Part of a small language model's weights.
Architecture: biases, tied embeddings, normalized queries and keys.
Each number is 128 + 32 x the weight over the matrix's rms, rounded and kept within 0 to 255. Layers, rows and columns count from 0. Numbers have three digits each.

# layer 4 attention query, 256x256, rms 0.0896, rows 27-81, columns 0-255
135124085134148117106139104128146150082127173126128104151187147182136167154133159172145183176101068193115154124109111124175084171150084125145187131089159135144166103195160135130076149173089072115127110134126130108153122134069084079149127167122180126088202180112150117156121121153062150075097085132146199133207137124078133130155158106144124103196106118125091131121150093088118126120139122152146081105104098165112096159176185079163163084137118110201043114112119164079048133120138132092087139132132085124125109150122194034088140112181085145128188098125133120099112121070073105117110130200106175125080056079104151146075099161137118141160135101156099115155087088101067154144142104149190136083145120143098153145174088168157135130180151153122168057114074104140085128149098103
090073094105120179141178135163165103090170079077080198137116158118204134069124157136150070091116144122102124142111096165116100121109104139143195151126134165146076107167097023159120139061169120118143126164134153128121115095085134162135149128145117076151150135155176124128152132053146119115115193113084113174133163035160064163111109158163183121126171196129184093111158163160100093063192191132138125128140108119142142163106082145126061175134133079135134157127118171169114122157144175084239093161095094056135145115118129166118130075146208110122216126088085116134087119083100121128146166097132096143100107130109159153192107133159168092106166074121109186166093119102073141132156140170127123141073110127086070160044087111138169120134132165127146058150109148133116183115079173
100128129117101160111155079102134172095137190166186191122099139126067126164074076141159202152152082130128167176085127062163120138102139116138189149096149144116112103128149138127145111126139158118128152110108114132132109125110132161113101235074141147145103158110104105128107097120135132094165187110124177141075104128101137075147148193156108089139172144126091139125108120104151088107079176153174158089113119164139144139107136069149154125093151159122163118137105121151143150120052129100106122154146112133132161125137084133129201175153082108181141119134096135127123189079127097206148131126109133179102121135119119186132138107134130100165146156104098096132173077118119132120153150143138116127129095104106112090114103170112092074104136160160119144124125062140133112160143122
157151065151142167091085152177067193174154177100125129069059091129140111056093143133114152097103095045143041128122136196128141143041102086146177148226146140112127169255255099072184140138101116242162075072056071000114137090073176131151080128203115129115176104124201108196168167147140120130082193157171179074175120151139037123088130050180014154180193161198095096164113158063148166236156121109189126181145124098000149152120121181183071142109228160097135105135045180140148102108198105120115160188157087169093168189136167156097132169088167122084146121117131099093121149158153164145133162145116128122182054116083087130122095139088039131168093056145166079177140069001120077132130040109082163165106083119069072103145211134035130119084100215110171159099137090160119081151037079
088157175070142092093130145094096155118102141152126125094141098168071078134067180138154189145162090103072170111144139109119138143130174101180103150193130150157130107076170129136129102111107101179099117111135141124146112132112153100092130146120181179094121181095101155188044229132088147130134143100173107165137137156124151109135136117165141131061135086117056092115133118154168103117167130119099148081089069098120150158117118153138145123116158211109190107150154170109077197093107124100134143171154148167108151108097069185093167104121085112171156132148169089131144128143197114110108093070117139116144132158122102102130171124119140148127106169135106134106153076158141134117145073163180117079152138107150099122124099110123125135142191174129126087121062078117146113136095118
127145181086168160115173131134215143108138108155203166123149040129155159103165128099134202138087169082141100155135116180136129071135112151184161095141117143140114116099092137155163162048143148169131108133112131114156134111117118122141123159087120178142190107114128166147073054106152137176138122110199108145116075180159163163081103110075172103112192108112122119203151091093123158083142064119115120132088069124155087197131103116148156102137122148158139135137158114145117101110149145104125121110172089075121048079074108120164151124142091056123115073191127095107083064193138130124113115159099212167168139127119159084112132130104102140144126093143142095137112127113121179187103107106127144109132172152131120157108117099185181126159136093099089114126095158117157101103154113
125145099141101132128145107114121098110064133118075135117139184132141150121107138136083110149125107123055120099136164138130106118148163099116075136121134084121075151146180109118137103143107133123153132156134139178135093139149142117084110104181173098129086138125121094144132115169078141111111140180089111074186157088130136096224123099154106129141101156097195088074126106168121104124099133174095116136094152138156148078147120125123171093156122110083112113143124138111150109123127168151151200105130158178141137153154133165131123112214151164181173128125144146141108126068092124197143135111108041061127140083130149136120102121171140117134167142147121135174126102185103110067129149108110161142124131147155127108164085132076115171099130133127171109124144140111099170148108106
088138116125154118128034119141100162101141120094106162127123140140136094112097163163160123119095114169136146128122146132141111119134083143130161158111129123139134144122143160146095076163141144106120149135110160130116096134204136114118113150157120098137088121162181123099145143117126107150122093119085160122116168090125117067195149154137098115142078149148150133111138150163115151172075139146151154120156123146124136127152133142113082120157123132100112076089087114142127125103098060105151126147114112178144175109156142205108144129120112146111165136154120142138146148109146115073124118073112105093126131151175131166127097083135194117130126151128075128136115126160133116124129126130195094124175113168127089116100155119116080128100125120111170090124195101094163117166104068
127107072081050116141133120114107118155111068105090119204163180126080167150090137191128113113161131106115144130177115084113119166137172136134107157149123093169150128163150121083140112112106091129127107124101128160115114121158172145182111069162136077112095132142141098117170110185125112117092084161093123048180164080129158144170121108171162180118114157133142095146184104167157106127087127143098122104141211100110130084099070136125150103091120095127122097131139193098158160110135138160127120136103155169125106141115076140151114111144133160120121140130138155191106142108094154165128134100109099123153113127110126137120130169149129100178169157143100107146162091139161107146172151143061143131117124119131155139177126124114126121165114107136162089124112175128103098109061140
133138182104166199164104103102178085111164130133135070091087117080145125162140131144135160108186155158104220157099154172147148133127055094172107111155125188124087123133142100202168128163156132197153083163120133136105163049091163123096163181103123116167141172173152096126125065075116156134149174121211119161157075178131076079080112100094131123140218132125080139112094135070185151126156129092141133134048128050094131189182096135152162172138138116121133147120095116085117116066140086109110120131121154128085117159144180109081113164136121114095112098172096095161161133104156154117097088130101138159125109085149157094101099123120076204087175093103126133102105139118161121149103082113121093085093173171085127203123057116175131182194114178134015126170065145164141108105111143
136141133089116120115127119138151124184055089127107153146230162083100117053126169138134095133102089089124119182136085114144151099182110083157114086126169073104169122154147136052115107022126123137156124147116117181115155134124115156118158101125129126075137151100098093125097132117165097107127111132078167127146158055154097150097097167130099137111122163094132118101136089133116088212155151135151125117196118096159124145172148141151122090167120161166106122073149192185145171156147091120183089065056111138135111095096109177217132144119128136095162113171169153155204187133094079171053090122118099090178120115109145091164107142140157146118182104097170088119126140097150164056137144144081118167131146139183130162133140095140141143160168144141151074079115182040129166147145098
168174168126088124145196129077177125175079088112117076144130125104141195171144119150135119121078073120079127139146118142115111126110173073142134094130140083126147129117087153149159131133157140173150126097133095129102115088072185113101086125120118125185159131143133171126137106189113176154110165123131159081100081148129129118128107097150159165126120110118146102127135154121140158090112097038121143164080159129110121090094130054136150095149113137174127144126152143078125086146164181105117123160149091147151129187112102118112132108159125137149195107145165134119128131117140141163127135190100128147097167122178109066105148132132128159092169193137151110127114137128091105118129138119080155121097137103102144095144053186122173127155183135097089087159098089111128117099104122
092119161123126159132164169076152167125110083150090095154140120134114190142163078147148162132162089161112117122103177153119092056133130160107175137155080189135078136145089084189120075056180115153120136097109162064128153146127123139100111108136142194111121102188107148157088161089118096113120105113090118095148118150151134161134089130038122094127123115099114104142089123129160109114179179164150150100077114152139149124123095115137119183208152066150119133085149116155112141155145121124126122152165125120177150140138109103121100115068142156147093125080082109121118087171121149084129161130108128116089164157120113133113194180138135171157057137097153174122094109138115115090123088151093181153122145129129163111138153138092159103095101103078158170093172153148177077182116118
104130092153146091074139107165119149121122120100112146132110173143111102120104154135130147143157055173156163124108149125149122136166075114154095138104096140083169118134158165144079116127147156071089157119159179154109140135138070096118117100081078109108082089105188116133150146111123133091104145100092124110135175094079094083145159156157124126132067126104127137140053124145127100183131136139140139108158120130175150122163175112141091175148119135139118144174119085139140131145097120142113115134062140215146155128171167110158084134141109149085115179147081150119117190129156116108117065099126165120088083168168118156116119121141188131071092142122115125107105109149127129118179134156204125141154111166201097155164129125144093108115130132140112133100170115113126131117157093
113159172161099196174126121131140127094183144106120066137130178111091110099111153132047120143146135144142130141133119113113131150103183108113121096151120110176131122057146162059138155164158116154090152176161111232136095101138147115165085120116116142107159154189119190093091109138128193106122088165129145120130143101143098116083080105111146126141171140152138128160099069099175183127163112081118123062098114115111162138112167108136135080170095131130149158160094134091145141149114120222112115142132093096122090067138117130168102124119101090160097109141101080148180097139102145169147156121077091135192104116093071089116180138069111163123153112122161142143152173120162123121107102035076138109128105113111189113110159103089128184144153160171165129129110161149163107142147118
120094105154105089115145140113185094173139125144107176141130133126167178078152130142164111132120113094164054113116080130140151116095172119118133125102110132113184144081148103131132100103115189135132171119133113110109156124148135096114127068139117162098139092111094045114126163114141083075137154077133143150111139186145145133072133103091143106143175101113190146157142088124075109091163139173144119119097114113163129126127168093125159094119127116163169112140124141146100150138129130098131116123171149103153104126138074115156131135170127122111086098068135139113106104149102123189140077165151158129194129141124115092133143129136149080143107083164138114128135168192142149146145153108163115122187118088131100099156123130153114135155215118139178110179139136123081166125116131
126173147185100161165173204139120083154092114131140060143166134090130139072128156138215116121123073156108089137119159145153102106095183103184159132128092135113112157091157109088150100136167132188099106163074108133134048133123123150121112144143146158161168095181106113079105085104122125155162098109129142135148067143177112125117065158125074090182181134102129129137192161115179141140125094105119159110140078109110144131127063162136114135181100099090111156085101109136143181122142164172086080140148111128148085097146114133156113161147129111132057136127115121168169121148094112185105164125130114112150115126142101123126135098071114176114141097107162073094127125126123136169134113077081162145108147144105137150128129163087129171195140204107202142058132106093104146123088104
153108209092133117135149131113115102124099168158162085066207129126113145158152137133113125113093150107094111149138135093148145112121150146107135144139133107098095144089150154157119104119109133168116153080132162163074147111106147123098140155165174174131102134129126097114073104145128152166139169124126128132160088154127115128107140103144127128094164120141073136137150133130102153099124105132105092136102098140171106138121116129162134103096097144128141134136140111121125175120122141102169106172162151129116081102138115141056106108092080160137150109161161121124086180099137067117092139148158149179133117124096121093099147156092111133177124124166159083102148187130135154179104133117166177113125124129106134117129106103127135160098160125126127108127123113116110112131106137
173123049147188099170111182151103143145152147081123126136145118085193106097122140154155144180162142138162096105093141132144209115149149113147094188129161122105044111127097102099115178135199180151128075189150144125190138108118119131115120114147095107173174111091144104134118128113114139092121134110108110131160116091127128123133125149095158112162132109094143136109089144119148159138125103115174117159157135172150135097132103131158158104148167140060102119164127184116122119120138116138110152129094145134143128103204141110136044104131097148087103127161125142196079190142137177155084141099110157111091084102162160133096094130146102122074142103102082107146073094097098113096104123144160121141118134155133119127058095139158122173173102147108105115151124125105157157060113147
132135101115178120131096103161135147062129101131121171114102144188108077122103172163120107181115109131130190148113145103111181142130044154125090106032103171126123149115145129073083122113153129103124162149114101145079140094144126129111129164132110134120096090149162108117121183148129154138139101145112084092116180095133127108146146108136136107106102116153113125125081052066168124128108160100167178117153145119148183092155155088141099089157149144144146124098125108139116125115102110167169120142066134174101148107163157144143115149162141150118190164118075106123131120120140148153118113078124113105141130141174132109145098104125148125104082130089122151101145119102148143129114123121161136159140127154144118163202098143151080187130116125153161133083140105142180134159160026
134095104090126124130136094154170134168091101133132171160152089152122118112141116136139082117163155109141103091122107143115163174155122112127173201139101210137129169128160116096093135132153160140133090102184105118164074150065185150126074135136092091169114118101098114078134108139111109129144174162145102117136100095127085156117100079181166143217185113098122105135125099109148089080149149159119106099130082148113154166112113165134086114091148140111088117125147096110065073058137145123123103153085117202113092112143137165124105169180164118155142148099167072102127095143120138095136114077185161132148117186164106086127125127098064138118092156091153135164145163115098230169117162127155180098147136125080047141122167168106098139121193166133074106149142112178129142205081111
128122116145135146115070116113118111108136156116102187165117089144110112064139096119093155130173128135063137089109118153180096140176115126116102103128120171148112100133137148085110077143127111132119139134156132156108161153140132108186159152147150143159152148143024106069113191108118109109106128110110118105147121110087148124129154144119169133172123114093103142110130140135178071152147094158102150071112099173190216143132164125152108144164092157125085113149123163135089134120097155112095145151092101123165165125079140129087097109158089099122122141091148148119148155120040167116158125135124122103113126117201098127119102074105129139127157115175137175101138128106086144123153137167144104142118126111152099155147125173132109224147134120135122131136132168159173117151122086
100147115122142118123099105181173116152158143146129159166072179226145121124122142182163104187058132136108142114095072121140163084175098116086161136064157141119072093163174124119059139115141129099136171128100217127141123074098125154153070151064141124107169108069078136090172175078143153162127126167115162157136138162162079089096146067150130133116111139173169145167165118159121172134136191136100136124138152122176150135113098165120109088138103113149155130095114125101109084121083188140064075106103129082128098187089100102221175113128135109115167113211180166090154075092104128137114073127133117138152086103095146114146115143156159143129093127065145161088089055154140089137107114112088089120090095121100135110128142128080145127144146132149192194135150089170196147078104091
189098101118096149180095099179140137097167161107129132157113104114132196125133191112123101095193168153139119085090135111122129104119179088142099170101144168107093152179103131154152158210075143137134132119148132133080084099168115110162086127121142108119154149100128188179137116123122146092086174084143177130096177105151133141150094160099094157180130118136086145058094104155096141110090177154110148084096173101108087128113160120136116070087165105091170184152116077217092080138139162125145171129191098083124136123096095137102101134127151106152078113016141121094075135147148160155128214128183123099150149089072080196161114151158103108173128151203151074159132116140170062101109107116107110100135121127100132093094086141148138099135154059119156127117099167156136088161080147
089168112092145156109178093163132072121147098115144080177124142118102074094134114137149214158118155095158059136133113107158145120143134125116133135125113156153096069149097110132072128087169105110057121149168121143116072191068077137095109108094174124134131160069114114123145090123110100136162139120097117152110130121136163179121188112138141159074142156115103120135161134170121148092121106156088175166110136221160114120104132147113110148114151124151153126118110111213176148128067167175119131105147125109164115172133149137148117116094096142107129093167134135106136091079102075168120060086106118138123125168092154197125180129120169192108137095121123166115088125206178123138127120089121122112119108135085230142126103181084093213168115150088067149112116130087090090165159112
115131106090164132111109111130157152146125078151110148117123142109104127102155147092130150115153155144152131149112186102139141118174097187109109112176104122121162124159184119100143116140128135105148131115131110114108110097167106144101144123115088126181126108140104153090141125177111137143115171091098109117165089101108082149131143113153133132125111095092133139149096095095160149136194177093144123100045121180148193145157127094141103152121121149202126159124092060073134149137078154127114084156027142129119077120140104131170122173176085153090173140095126086156165144144154126139124064075141128135106126117117126099145173169102166106145122131101126112157155069146137126120093168157122094095162137130125105126113107090094119137125158120093141139131184086157098138145072101
084147166109167085172154193161151073072157076150157146175190134165140125133110151126138146169117087115095136145121076122131065107174100138065139198111174109117132104152118103161103054157133081154176137095191087088087186178127120139074160117093135187118089090124109072100069083049126027147151141174111108174164138135168159126119151154165126088124157136128029108110156127126154162108112118117109128145120119145127094139132103150105069080098153121153122138101151148140091112129094111122120106129155143079156129156098175125122119175137099217114151173151120129121114124169092145112112186122154089151041101145147136094159125098108117111091149082109122162136130127093087140083193117146157141162151124172108079182134100153135166112127189161185112104084145071137106148151111181
102129113161166134166160148152170075114129154128074084152137107182119193081160108097141119077136122092127071128139154106148112126178135103138120119125082021131114121133131100179117167130096107142142141100181133186129036095163120202062167085128086114129125128071156127093048126080159114166093140138133139108145149163130099155126104156136162084104131091121139137106153163166178107091093145122126161123135077115132120107189033169147085146116053154105165115139110165103087116143161106173134118110109082112144121125185155136141151183134167113098099141141121130087137155187147150119089140103119146130133130101082149126157123171120173152184129179134082106181098135158087162091186128059144149073155075121167110162108176123132191097111121147091100109150206154152135147113049165
161116088159136113137132140188099158101156073102119153147170108121139083123116159160112076166149123117121094167142122120129160085107064062130155103062097106154144178156113089154064116110147130106159122106144091109155120144146106134112099117138130133134085140160107118135166225177134129153149178161164061105064129101114188050150143069109027141101121181109120092151116179109107162122111089136173100130142167101156083098131113145147156119155156139103145138194136082187117124118146112100111122187115175191122125111098105177107065091143153157080156126154128128129146126080091107124121144100117219186151092078151140168135155164110116093129086147141204104132156099092066163179157105099124168125077139114114100155142080128158156166087116161138157114089175156100156149131139085
140143081099092060175123179142132132122150135133091139130207128179119163136075127123140133144118130117198168133104136085172096114208117156093161166133146117131084110171141114141120125131073134134120155149171126113163117133101129115131133143077166120128122134086105116061163065056118109167162088116167125076142147163133107143110094089131077149146118130041153155117200084092136144051150114117135122101095114174121137096163137175182114147117108134076132121157051093143104144105149128120046163080113163130110088137078145119138091148122101167106171148144128114163162131138160118152090119104196113109109151113190123148121121143105109114135149115139151120156156061108129126171176142077132148155130125132115109167133194082127118131105113154112166204105180139119193162072096103
170153091133148127107140110152119193132153178146138089090124030126092173119144090122080164131134124120178080086177126074066109122112211182137090143163112198131101155116105137098142127133134107172115145061138105074067086198168149150161076087125141215100128092124142171126120155107123088130109109117116148146055078137028164137113101161101101116085140141161122161135119138125118136150155118145104093111184139133068150064138152170137086121126182166121161122146144082156150137164125141179051177133142069142118157128143103080101176142074085109080100084097145074128153182156143146152160174162154152125157181117163086124108131114177124162147106182167081127048201127126152122105203151097165148112200131103179121106113162100118137074078201140171076210091103139119095111096111091
090104183143141150084167100150186114112135100116075170173181165148141105094149129127146128150116112150189162117108097134194160112178090085110110138090131071101134094167109143157087160089105151095107181171191154209061112046115133056098122134162133123134156119046071147081151065142162062090171164117114119102175120115163128126121130093121093105136140119188199092120127157178083145094097148142133186129133104152162138125113197117101093170077118131143183065144149157134166088159103076181147132073111116111102126102074176179185185069131138131151147080105097117111111123165061140132086104092150197076155111188136152198193154102140162175120134137107173159121129146134130138138181176060108116128114089144098095081044084091055118173155181128157128115138168225071076148115090162
145176149133175142146127176168171165126117104121131098172186126106130120111152074112168140157091117137163100145153146056177118119091155109140178069164121150130141072194114103092125113071152125175141074106079093089096112090142127117122110118131134149127132125163154110168141139130169152075152216157094187085110141100203133147043116155105114124133133162128094082147089148122126130109166166130141155145151132120142121085115068153129136104168134147175150089035106097200172184112110047171176152190129083111109113105097124138091107120096121139124168079133099062137154147126081092170127106153087166143119132151107162203144168184069173101124120139142149081108137105085106136109193145151115143109130124126122072189131080151144114172150120126152161141134085139136044103123113079
139049128174118154125095140155115113108176095078111099160171158152106081108124131136126147163086151131102173149162110083139145121093128113186139104075121127120164104077179099151141104107144127050198138166151100167179182159136126153140157111012126158168100202156093136102202140146080088140100138069099166106106156095089126100110089040118160109107149183115150104110125117106106133119091143081130149196097097175103127115161191126218129178130138154163089138150103125043119139147142215112123117187086099234119117083115121098087082138159061132099198115110063119124130200149056192179094180089183180116149059123211140154091126159074145151114152082144190145190108220185077120151132136103097112161150199146091143097134150072170168168128133145099088080131136156088154138060123107
117153132142116119117164155124126146185128097125130095173118126136142137054057132169189126118108200163162158116096186105134127124193140111146117166045093138138129108118120099127108159144113121182122142079187126132190126129104073183133153114048148122105100104113125105147132087112160052162126141172174138141100119090183189120086105075123134164085109116140109139076149183148106080092139167117122142062133134196124070126060121113085159111178135120114164150117136150136157157066107102124130101079138131187115198103093155082122132175161180127074115128178108137120181119081154062160130058148174137152183147117110073150067161135125162075114101114056135118181126162124058096154162149115169140160144103147180149199110114076133120135160121112117176127137198118108081108147115166
165139094188085124122190085191107124164127093129101147100072109125125125109117107139143199144131115114113124109110162137149134135110166181162086212103102133148087153104142130093150077166081179117148098095081132074142049139115092111148086089126114135145166095137110149184183126189113138095204139084060163122088093134170097158130139148147115157155142176148127148062171155152122163182171134113124150127150143112124153150139143116083170093084137207046119121151103128224144110150124130107071128091168116125108169149142087060167148167114132111080105132123128185098129112104160150157113157153104144123160147152124119044075136127178145138167118113120097142101136106158207075072129000106102115110075074080127160064121146178068089067177142115104163139135120130066116117138116123
143124114137113091114129143192197150078121145195157163187139134072109116132174094144128080146115119120049132156065163125185122104160154144109174130092143128163178122148127157148106119093117121074060134139150162149136132101135118152114045079136140183143129042099112052112092131149130176112097169149069164136036155082166172159096126189133201111136140115164152153148128084165113092161111132026086121108119159154169174165204160138107145124144068178137126165101133107135123107158107150113183097151121152108108156062126101061181140103150098069150077125119178087141133066090157111130056143129157157134084154127148127087115100136148149092154118100089092121074091068155101137113168166137147139111191080092112122102164140226190157055203174052119123091103106127118118141068132115
144121090132110139083104109121130148147140085153204063096151104171127101139132139148105169113102125122129141090152119122099126161151180181116135152175141119118108107136148133100160163118075151131114145140121113142119125103125124126097142153122093119103116177127118167136059093124096070144128105114130089107095094092207097101102122144163135155140136113109134140136181156117103166102147130114149090197086139168144165102086088092170185134131125173159127149095155086170147125167143167144130111142116079147121106124150111123141123059170138083150106137101081154124113145099098155170142176181138089122118167100129109106119111139130095133120159080144112117133133092147142106130145091090179140169157118102128119142096108152133160082137151146130163127107124175145103118149136090
122125139089136115107158138149151110161167115158160078137161128106169142137175091154120094125142104113102121121148157106132126156138125121118125117123172144077139125142091096122146109085114118177146193141130117158105105131131141137080116150155160116106122148108052129143131098122131164115126160156172070132163195120150154122132135087127131118135115129164137133120169088137136124122141127120143117156122131136129117108119152143080129111121111146159142158093130172140103124121103144108163146128124096144133115123154081093148103133137123131139125149124133097106118121139125132157136120119111123122153135124078110116098133165108124155153135114114146145149167152147091106143134136111115099151145107080124107106156086160120151125139152127159120131125123146146075137098116155
103159111112081122135149111147113123109079168118119154152096061112110087103094099133103181121133103123167066126118099140088154131145152163108110133150165117103137122116159130116102136142065118103125085117095102164120124129125112157115174127096122113146130154094139146148110143065086141154075169123167128118164119129168064099153134168131093192128094063109105115122097163143124146092088166151194121166103163145105115123147210136155084191127111154132104080120160080211194146132140135122084126163063067131124165084198120092143134085181158078158100134060090149145083192084181148093161146153179094147112108147123148117109076102098088045148162088152177125125126103102115155144108124152173131137157063146141125164165154133111130108091103145151146121150184218143096181113201089
111145176138165162139198136084153116181142082120071151097171129176142168159148108173065115142112124162080137103124137115137154128124098126119185165126085105134143122133170137116106133086132093104118087073082115123134117085101138084055133181171171130136169118159142122120156019144147157091097106108105127137116124110161108156149098175051146130086113141137111133102125098117077114098169118130111128169148082132152156158093126138134139081141184067128143165105142146134179104111120139162102121149123120131139135174139122113101150155158122145174097113095145162150118135073147124136124144153123092133089118120107168150163128140151146148136127092123140152090137136108109122155129175088112167140120099106076151092097140158097146138111150114068109140127181121124142192117162123
146099096107112164132132120119098186101147108107115136174117112138045125154094118113094129086142108163117126148109149117135167098124122122127155112153122105156133135127101143146121096118114125101135109126105145083132149206107101110130139120134096103164071162133170122135109148108115115107127111091103136126122126123116112101185114176168100111134086135130116105141091197130172093130119123149138153162109136159123137159133154140126113143106168131124132106138123119150132151150123119082141140099138097148149123144152155133141155127108088129148149166135104121173128145107113147090112153103121130118044113157189151119115139112134135146068104104103136163102111135137116116091132112124138090142092105156143105125175125136179097110091112138122124169114195128144176150108146158
137136091103083151111132137127148117156120081134154125139164102131094154133100079131114154136115138100094137143089141064168192146137152205089108168100102121142132101117094117077115074108090106114135107099149119145178105090090122161093166127146126072161101146125087140102111146114149102096156115166142147083149088106166101136205119094096075155127140157133146170098177102127103138114132163088129150151159138172167133132095120095122127096086116155108112114119127125128116126182102111126189129106137125148114081117106104093168165085123085129178143137123143119146140113156100133118157127148171108133114144168131135092132089184105097157140150122084114124100151196135149152142155142136105103152166128073109102125142129135083122096125179165179205101109139175113140150190177120
117133088136167129158037132143129122122140125116065200137161117144088152141099130137112177072169067094111149076088126096180195146163092125118176109058142085118135110178078088101069130150081071127099125173160155100106161188122111143149144143132123062176093127150159133104158140114139071114149141144083117120144150136050082081169129133127107067138118128134108111084061149136191070173124077156101142158203161166111167155156165174089071170122123091137130122182096134107115125145153079085149177111089114206156114141070172190131200140094087119128118124164100148165175112151182146064074157049091156106047139090171157183118156180076177139102123109062122170104095140140144169087141160179120156107143146125124130163135133120171109152070146221180086159139145079157211116183095153
127139126121119093132141144121174087188086130130114106131155142146157185134154136136141115112097140151107123108142100122126097131155132088123151138115093123124166129134143135136092123089114094112134147117149143140124103091138141134127148121119156192112148115131096127144167113124140105142169155118141129152142158162087176176110108102097140144144127134136138091114132133118139113112169133144113083110150105099146117169124125109127168086117068099122163150119152120131136104102165062137153147169070127094126107101094133130117123127161150150131082101158217175117125129116133105187109081172101112179180145105112087066176158150106081126158151118179165120114140151118139141132098142128083161071121120110130136118126117128122128127124163125114172122142056127137142107106126114
148118121151114174109145146129130184146157166086197071134096092064160147127147121086097131094156122124096118113135134107118159105091178171090126165184141126102069130082128131057156125138120143164086118127136167132156118125089113119133068101117100154151126125122090132145148088162085159138167135097119141133085046134161145113074128096157112123105160135077101149146157116134100186124140109137141111134072128135146131084099127143158176088104170126161092130116136151126097101142081131150123185082169102081124173154181115083181154109118115128112125129069109076124077104140135108124125153149159120187139129195111112116120113183141111132145175083105107121179151078168121117134163089126147120164093135126121129146114078150145135131159112123130178138127148126132112158149121120
118097165118083146169165081101128078213186130126157097100118104129117165137133120106143130114114200133122072138137113147058131129113110102141107086164108174152133128104128156086196102105089174139202176091163109135101140146114161118118150102169107146148140131152113159110136090102150171202097120096125151108102097109177140168159089107127158185201135092144109106169184105132079140071191121107139122102109113076085078070102091134125132126201172127134122121125144150094121115098118102111116093123134084137115156154158160107140129153110143101129145110078149156095095174154118091144107175208131124157191152096101102057135146110112094146136143120170149031096166161198129103154122203171163120179138083074099114148134135134126142102126115029135188130131083161167090171096091132
145142191097145109129140113098158128161143054167157085136127107105149157151193108118181149107158118155111131121143084162169114156113144097125134111118158123163104161163134149131098133105176135157135156149122104130156087067121131154112110145148148089088141171128089100149086087184130088138169112144160136155107115064142170186109128119116135202142153160152134163106132145117077152116170135043094081116084161130144096143132065111125224180098159152202133185036149084134135124080118128119151155147181149147114062131071086125103078102138074119198111046121127153155119096111127088113142148119104124164143129135125077165164113158072119070156137168116116120133130197088155060138070096103124176062141077072161121071108143178109078125142164118122122107199070096075076122127193119
106127115168100178240182135079129102111074133143138072130126133107129158126157177140100129191087119096152116154130143094151132172101143102177087093170105128086137123094186123080118143199061134139140167087130122143106095133115136108123108148166140178102149098104086186127115149132170118096151143119135134182135155166151098133072122082156179146116115082085163087138070138145073175086100106125173103098123134122110072121125153145089128099152105121140132121168124079139134151095129139113108070176087100088121072135162074166142176138134198125111121148098150162156156122169144063171114139147134124122175139116048141169134172105065122099169097133160094066138172110138080143158143128150057119109136132140118134184144111072123172183160132121097130085172130133125162142132152166
144145124141097148114187137144135130129175149129173083142125179104155143103122103155075141140116107117114114111150125090145166155082162232103114098135124097115088122026146132075192149167034145107119124113117129143107090128098125083141106094168157138161084084127097149098136160151131116091131114133109178099102086117177112074145172114100082110116129143164146211100170068160046156146112112126178111130150142152150129108118163178107190106114073130109061115146096154124173087168053125143103134168083101120119124104185127031153135066125095124159151137045154104141123136105126166137125107129151061188133105206117141082124101113128169096157163122092098134122139145163149156176133140147167148133161121095099110162121146123092097110134153087169205149118141105137140193149134122
103124167125147082148123108175112160149121107164163128155157113127103091164190159168147101160158156140120144154139123083135101117148122186125114102139205141118116123145126140118090145155129128146151125169115104141097139130121148130093144149156105104103071109127084125111110106193089129174145105169146072137111093069154207110111130117123143167152140120133107121139186115137116157100115162091168111165079116101159115128094118104103148145127134147188085161062098096150101149116073148150146086136074176131124134135120137135093138158112143174106152128112168092090088142147098102130121142104137142157133121155129088114118134120125126120103119137142145085156139152135084122137153149134117141160142126128121085115095116133144153098153131156114082088146136117109110153145151113
113193128103171057107145154111181103133123141117128149152090092079104130158169114154112152153143130159121131126108131081136139157112167188107123098041085089118185126132129131154139077136140178066172082103168116157150088169095113127066117164112161115112118116100078093095116155150143196144164129116096078106139153120184115173135065129085074124197112198108183171089189089121078134038138183028187136118088104139149221092081146114146148139112089132082089140091143100088206066120098133099102093152165121200139090135173126121120154098175077178140049098065131185087091146125115162220143088125097090151133117177108133128212121159130143161082082133115127097087127097148094144134111223121120138169156079127075137163200148122105152081156128117082163103097134210167128141101133101
146105121104140167050151103140081118154133152130094110107101134126138114112070174134134072117171169106191157153097149080119171095197049100176110119082149196124099156118108132118105118123192132077124119140094139099156129149147144166138175141170157133086124126115156098122131142167139200123163174149172118143115137143071115072149150102149156148119103124146145072166103120116125140181118131168129134170125117116146145111152127080120107106096140112176138158144107115126104150090118123108125092158121173118172133131096053155112091200098143149102142136149146144103108155113143113100070094135104135139141131133125143108123129120133144137097154140171055083162163135071104144104131144131110088116091150119102107110128161118145115132099081153128089089159104132074180135146134101
072158162149130087112133160167116178143114135094067158154129136115077129104173128159142117176116133162125131098083149100137111140134113160119120133143119111089131095132116132114125131159074104113092132147140165159120138096195042105156136141154114148154109113130113091191142128126102121148176164127112106106096110129106120148123056170097138112098120152126115153114106146177125141145113154160200167098148127140165130091143100166084119098176125102071096146165089124175191164150085110121115127145116168089166176124146081106122116134140105159061166135146098167160177125098096149117137121086130090144093112117127167142137154088141155159106118119150133150143099090130128084137133151089149073150089093158114152158134095139133143131165128126118135140149167121094127189084213121
096079093088146167156126096171132097089164091141129125110160070161117096154082159156159118141090135163142105149116139125109147079100141147119126072128198084092106191166189204163110106126127126165120163110108119119091120119118151162120103159168114050064135088078120134143139150171107092126130172075139163196130153094133152120117109105152139136094108105097092108147137116128108165070166165148130127119111151113068121124114098141095129130151096119179129166129123148110114147076086159158169139124144112149136219147098139138087155138169128124087108093079139143152139167146146149094128154142132112133140152126112099150128117162106130114105096193184162098139134127128125105162162134090174122055101133109031096123130106174105125187157171165074131153172097108116169183143099103